Part of a small language model's weights.
Architecture: LayerNorm before each block, rotary positions, no biases in attention or MLP, untied embeddings.
Training: 165M tokens, 2521 steps.
Each number is 128 + 32 x the weight over the matrix's rms, rounded and kept within 0 to 255. Layers, rows and columns count from 0. Numbers have three digits each.

# k: layer 2 attention key, 128x160, rms 0.0437, rows 82-101, columns 0-159
# q: layer 2 attention query, 128x160, rms 0.0439, rows 83-102, columns 0-159
k82:083140116189081087134065101168126173185152132122118126109122091073138118094193183123125124120176113141150125158181143114082121133116108108117089089144079148147101131151139146176156176177167162155090112166128106137114132131197135151060145091093170141069110106106108094097117127161126114122124167094128136074141114158180115140112181134086115122102123108143106090143079111131119063141159158174097121143135161103161072134109136153141174177129156146151192130045115103148171176118076173
q83:157097088131117141094173117118192110154169153178128129108119132171063134141079084063115112140126145136157179194133115102155124088140152148115113169152105092212088101079105056109142139170121106152197196116106126131155090081161085133170052132170143149103120153158150147120071113149085035172114093155159096111135101141134123178166148173223160074127163112122121070097201200079135186151089109097130140118148091104133176151112123156092079100183116147132114092130159094111165072057152120
k83:048180122154180140138054127131148098086103088131115131148206158104155174182131141080092133098183138067119093112145131094115108142138135111069115140026136148073153097167107123178131108113105106168108070147148164064101144129082173086129130172114130135138130138103065142074127127135106132135092183129122186143087142141158106116093141105092073134075150173099171132176143167126096183141171081088073116087113109204132107143117171111114139134183120157163114137124151142148139144163201129
q84:127128120120128213167134122135126172156150139159138100136145117049165149195135052057142047152206090086098151121116109159116203158116185209094042174083099121174157074187090104089081147122137191111063076174068140147077139088125133146163158159156116148096141131121075144081135094230170116140104131122059190127166099226143126081177105145150152126113116204156163159149097171113072137115131113055100126151160142047135117075098135133102128126116060137120106185157189103148124146128154146
k84:167126110136155155034102180155129176085163096117157131127142109117112158159167077120090127128125181168061175064162152092122122142124133132132212111210135132089173150117172090172180127121150117086162193093156108046159111200118198208132150069131117109095186169101075081111178112173072121186137076156105133086148055099149058158119064076112109125178211058130133126115152089135142095096120119113072107167090138164184104104083098124125157119117138150145182128117091133150155123114180168
q85:146147121125082110114121064166161135105155135118117123138171064151065150099138175153130123112162177115130143162109087118061149160109198150149172104103069122146067153128134144108063115122088082158109189127127124102105083197113141112138205093147109078141105077092100106061142053148098204186162150149129101097133180150115111161179170097155174060110171121164094160054174147175185140143143102155233117146093076115090136113106173114134166145109137076114074113120064144106124104060249084
k85:127116105095136111087146188173135084129140168135101177185100198101189143148132156107226083097151091154124111095187133102125111091142154162134106117054117131089130138079159114143074127133177122135081120142146161059099106167174079124196089153099104139076124118143127155144146082133131132123144099096115124124143169134139087130148111141158151100166123078142153214172099114203141106076029155198092119085135078115130125141151148133110161105160105181155047095124205110145157078167083092
q86:129159147124096087103113133137095074107147178182090088114078104159139107167104103131093153163150117100162167116093130122126172156098157122151106168100116158116139140150140137149119068102157096051114145188118142192131113183106249197162079095142073126086161152138059108191132112150165087143121146174186078158093180081194098161177141125157123100085123142164121100147125105138202089139089109109048106182099177128139069114162121072138036140101193109088129138122185172096164094075129133
k86:123077156075124107150152119090151108150136070139156142131228151169153164134158126086118073095096124127074132159184163186138082089126125115133141134210091102093119137075067119126157139104112181210110102111129106072161094160086140167182181092141114185109111085131168135096134219139078145141153127095087116127130095168082083124111146151096097181098169057131153131101218107104160143066167158186194109087165151141127128104142105158097165111168119116148103110102148123130165161165119107
q87:116149112104127150084100210105101123038085131175063117153145188156167107092144075199214118193153161114136115182159098100106121189132098140136118112133076119083162135206090148127087205164192120066160154149138097085122119149131102110139167141101161185125182097132111116055142202157043128142154147099191161177131127095211130133158144138162110173129091137114143081126106079059138077099104119119163103129208188147154159120104120135130095159165103144177149116142124138127137142185113121
k87:159120150190090095128156135046150193177149138121142163167131095141102127141084131090118112150174148167099096134125028123092153129137099114152192100151153102195188069125129121127168154084116098151094076122085128151105090111094200035160039169140113167185069122118122099092165107132148188116170109147099099134127121170059145102166078148169153079121095178151146154114091129146126184105098161132172121100087197133178145091157129120153063137074078158099089100162121176173116156031135085
q88:133143090093091121101105099114106117141067120105129122163104123187165111147126172132109120140110087180133171071172172143146202192137084200097118109116050157170124103121158092145062182155148063094064118113174109059061092138114169144113133093130146140123104086149128137100091104163116138169193151078129161130137055104137203154133084079096203171125108231161136147183135139127125153122056135171159167153111164148189135133122096086137136180125141120100112116123096130190157124122124071
k88:164127087142099046079099141209134077166213132133167146135132107107135072113104101073100116122114179082170088117095176135105121125093146157163199094158109180118090135123162118216177167147095082108122130107121154131129156081138127137141138159194139165105071138117144160171134188149140165114118099111165064183109188124166088127110094124150118085137122072171150108132142125180140149113081172198136070132116117146097116121154151100139097132101083101152125130110129139159097104072110135
q89:154142150152130156172143111150095174093174146066173192147182069181138168147180113079150100122161090183113114101152120109160161136097140109179170138199153111131148161033087082181131122118085109073114088134112140061073182101118113080117156124115125121174135136150058137137045118113144157120113120220153067217080134092145118166141156144137070128148100093180140174145143156127153145116099146131106133156110080105106119085117098076189083070144123108117151220124117112083114104082114185
k89:172101067109115082117097105098141133112153131122108111137166166109098159127132158120088096142150108105091146105130104132141089091129156128114141119145086184154084122173145178015088154140165139136167140135169088104061137162125073141040108092101133222066177108127087153084123234105104089136018114082118165097184098139168137139097139147124154102122159125084085135116171139146159128154160127145157146152109081159121173169153132145126113137112126188127159083118196123132127110121079141
q90:205152133125090069120141155091146077132126111149172138233172117093081136159138130154161040128101160073138122140172068064136114082079162098070093117139180164115161138123142118155158096100117137094158092073098169114184096135081123080121142165184145145106062146068173131105150141100121128125135124102164099120114106127113171067124114139106142122108164085169154062112152066096124139116148055111117101126098156092113143184168158044116118116076083121192082152164171138141156113120138107
k90:093096123105090105159105117102164121129059092183128118108156049163166163156148091183147135105080128124108106138167126135126106141124144132131115112152131091185078132166117067116079155091170130121126100144163129104136082147181143127151080090133174145133132099093155137142116056086130159114117197077110160110152181103151175121108092194111151113188108124173149124124133160128171119174161044123114153132135159145147118086073131131088106117131127078087168091052123139113083083126170088
q91:054121096185114066124173074075089128175170127086124155114100127146131049096107135149082131115146129115143150072102137180094122163166125106056126186110112181146145085108123118126156120139115179100188065081156104144182092093163119110138183172119125116167146116157187154102092145155142105115097179141128095141129139194162110153179115151195176109153167146163141070149167081157073108216131100060146119123112117137128125176093100149118166086133078106060116150162162097159104075150118140
k91:145170137126148128193122176167113113134118129086125149127124131172114088164143025125131141095135156151139142107154152136125122130149171137139104066182133115089167129163181121100124069102153105194086139190181162180155116104129126152103100140143153097128171136149082084164080102097130164159092120121118123121059145149064106074110150171155116184102085125058162105138084128132170177111104108166111161114120104119113119120108160086130137140157107103140187104166115169109136124138187107
q92:154162211155149144135121085103156162110137128140132139154105104148141131142152146109138109189142141208075082122073138114202079113086122097072131130160138187160112132080131169112129098120100122080086180085111107158154131093096128151117109154079118121111086060132116152116161141086136161201117173151127166101130145155080124138119136137184139135096084141114126160105098128150146180079166114159146113129059140124078111184125097149192124134169125132132162074140132100176087171126034140
k92:085082147078160097172128151187125154121175183131118128129136144154111138152048102128162176178074089134121176135133138131157044172149157108121115158178093176137124123121108098126107108149182128094141083166068099067113201112098133183092116093091147103114102179100084134175106109158150071103081145097090154120122132163230138128139139101113142109101134141140142068155183161115087101166140160147120106151161166128117140092149138122094169160140134126106190113103095095120165141118119170
q93:147158115110139087158084132129143168143194126109145149113071087154152122177132083098137137106122115107168131121122125144152133193083140112161099161142095128123085124074134157174136135195105166168153128108141102165186117125101199116167153116136163127100089160125136136130067114185055123129114132098082125099146130140153121143079171050125168139157116078111160175061112124105136089174211119054166116130104115141097147132097119154126122110087113112156092098130151151111145148131081092
k93:136151150123141206097147162142068102098105110061070108141130118130150157127140122105124137147118137131172115106140104182083139088140131129139105147126139108100138165147119137103179114145137201134155070152111143136094157107150085106108046109148142126119208167137067143143111077169089123148147141143149112143102248146095119140130214143097111107135189173129076104154166127150138124128070104166151137118152147096126161088120099121143128151169135157083152045126101105155123026089170189
q94:090112185078166132183161149103084123133141089119124114153153133149113144134173190119089176160155120099148124198124209138169154087144175139145096166122070169146114140128107155082122191123096182118128118056111130113101087083100202087134113103116126120142152170122110126123095124135113132152140125103168176145110127095181086168122092106154119117118168199117102179122136092132183134124118134189106135121082145129085078105097155117176148130064126176142058110166126120105059123110182099
k94:153119126133107096056200185127083096125170133125149162110106130136125077093128130095109154107120126102116141143157137130138095082186153062141149089106126172119099155134120140104131133141143110106120149122151079136123163077112154136098091142162116155132100185105073146157138121148132122082165158158161164119103111171127145088167104135134117155107076034152136154118164166075081154086126184088181112120127145143110067109135125163108162109104122158163070146134078073116144104091127116
q95:087132123157122100118162180176115100078106061180149201127093090072120112117072135079115135121104097102094126120153066138098171143172133162152115114085160134064153157156136076172176105105199147114150094105126093116134137112106122138152077095111095062152111132098247073150149140101088168080129122183108217150113118115074056114127084169126133113128170174122152101114112114093153125160172076112122107112103124122136132147152185116166101126117125132110184121134087089147135135160075100
k95:108170116152179087166135137116157067157119170123119142124124123161095196145102141138132165150108085174092160140213135124113091149041111132175108114120170132121141138110119148111088158110097165115133113146160147162146104085145106098127166055013163113066132148128127122118130089108117117160174142110158076084163096132155186167144131119134169138141111070118121162048161067115128091159186106120155102162146149185126063142085096110132149135102045102081138153135153151093154171182212124
q96:194167121134110132146163124079149151105147130101091204168155143102185099106131157120160093164105169222143163219141138144170112121154116076212112080138032130099217064106135175141141132162081112133075087094189118082062095071104075096073135133166071176148075088155081081130138133130097138197077181173159125111174151142081193090057138119128172058130102167104141173179142142123155145109134093223085101094122144128146185131144072136111151086113118129155138141141099208128130109053116113
k96:087133093170118108052064096193177111114105083129122060198107111129127111182155094158101155130104120123142171085164182081123159114172191121153098090141121179186101131155126070074086187125139157094152130140100083110073110156178113126133158148128167117126131145204088171167110189163176115042097174146159163126181152128177105152097117106171114067062138138072117056162115115096125185149145149131159103051156146171139116055151141105100161160120155170175105164109097158122111105083090153
q97:121123118088107131146142148103088175072128147163132144147109168179165177058126095133101112158143108070185184197154120149096124106155166141100149106138183135149075199128128114074118155114144131103120156165142127064139148121111129114157125183050138181111088124180132056173070187129147122084174097165131088128155104157139119110107104197083100084126077142178106199128138091114121159142109109104135113151093170097077155194117119184164183167186082159107136148079134172140149102119148117
k97:162126144133128086121180112124098120101116126157112134121126099147080155147150194156153148109096079184099090179144116083110162154101042122127097136159151147191148151220095173151089136093092100125124099119153122161121110094080115130131090134110140150151129154165099139093083121111073182129131116177087174154094076083136111111159055108162147156124154163075130124148117147094161135114111104201137150119164090130068144159178094078066140101077162122161090082137086118059169141178107120
q98:163111160092127168156170159139181167149102078069134126159142160123151063154135116090105147064102191140130137101115054151134158105151164121128151164080124130128045139097090144124111143098132080109145082142157023112063099106159172148160138118207142125125169117086121133143172122142129150083133152077139129094081167102144165114112047127100122103178122160142135136100131091088122110138148190122132131110046144149068109131116102143125180159135143156064154221126138157132125114112087173
k98:131137130143097092178115174159082159093092174133139108122167165168112141100153088134150089101123158113135147105165204103113137132149146118047187110121146171129179117137139099083140094119153208100148113116060138201144136138107112121132108108116146159057129155137112110114167143164162113132113163123179088129089114125112153221116139177105168168119099127180121106120114128125185068073122100127170140112152074166148145140143121167105122169106154103166068110146076097129162095158114109
q99:075130096111092130126113119086103114122132106150111120169156097161153112095166088108170160202119084108123090163176124148131102142146063088157154122185113114094160124183198147103103188147125158137128133141104089124147108124165104142169127171103102178132070067081142169186200131135092150127111158087174146097187145145095123104129096129187102129156068073155138113114116112143096170097137124188137133079120127140148040144129093189150144129100103132146162180179076192073156124149059070
k99:138126123169172098150133117151119128163137169075207130151082139135109158084106120113177189106104186064108171166157138081161179105154069135157139106166117092128120129165086098126106104096120119169085132091109136106126119134134131142110163137071161117114151152152103060107025124140153129091105118124116170126099135119166197151135100140140125079115157179125153135120160159106129120152083105107182095183130174164155114121185107079090052203118097156177106106116118119118081171095154162
q100:127090070125124170128142145054103077145086187178138105146157145177144119071093088115098091093167125156127105189139102130167119043149109120107126127075129176100099164084114106085136115027107165118102173114076078119210104100166158134144155134143084132088123230137175113177147188119193161087126118164104138141119044089089139118142117151085098137077171115184078190123147111113193086173117101115166134141167113130100111109098157117148079152118158168148141132089182170142120208169083125
k100:099172144113144113105083174104054139177121089139103196097085105134101164097160171143113166098084087163068147137068117146079113144084115130047132118147141167123131140153110113129154117188108115182159033157192138168094114132099094122112171078105093139139114083155133178130109094145121122061155164130077116131113116132131160179131056132089148141150083119121191150183108171113134131122128104080136100146146127106092145185105067149113123111161193096145105136114084141029131127131156117
q101:167097093132092150103101058190073147066131068149119113144103154158083108111086176184120085088114154085089169088167130158133100103211158095139163159128135119138084196147118123098182123161142133094043067136137128170099081096178150154173153106097157142084100182140117177119131120173197098135111109107114104157202092093145124148168086129094120092122139117148098142105123147188159058130105119140080102106171167119131167144110107164181117149107104152126125132054181131090170089129125103
k101:119156148117142136187107106126111108161139130129197155103112151163140131135138107104153132051105117145092162134118127118118142109108074118160112141153130157100185178118126191157089106102114180111108200135127086186149152137150193132094180124164108204082131095164164134106116142109097099123119142164135096136133175109163126142138062127180108088127148150086121162092159152148135132113131130111080121095092126094089144051127142101088129085128124117117117152126057044170172138171149161
q102:139175121116149125077182094092138055088165193119139137206108076135106087161197168089111123225163070074093123127143139111133070125107117141108074123191094059147097056142122078094150130126143165164122128146205136170203131140064151126145169134131113119180150096055121097099137177171070140112136119145100054104118133141200157181157066146091192156190120201126104153112122165138042137133081190117086158166096128104121144110147151136167116164101151126110125155139178116150159066117098132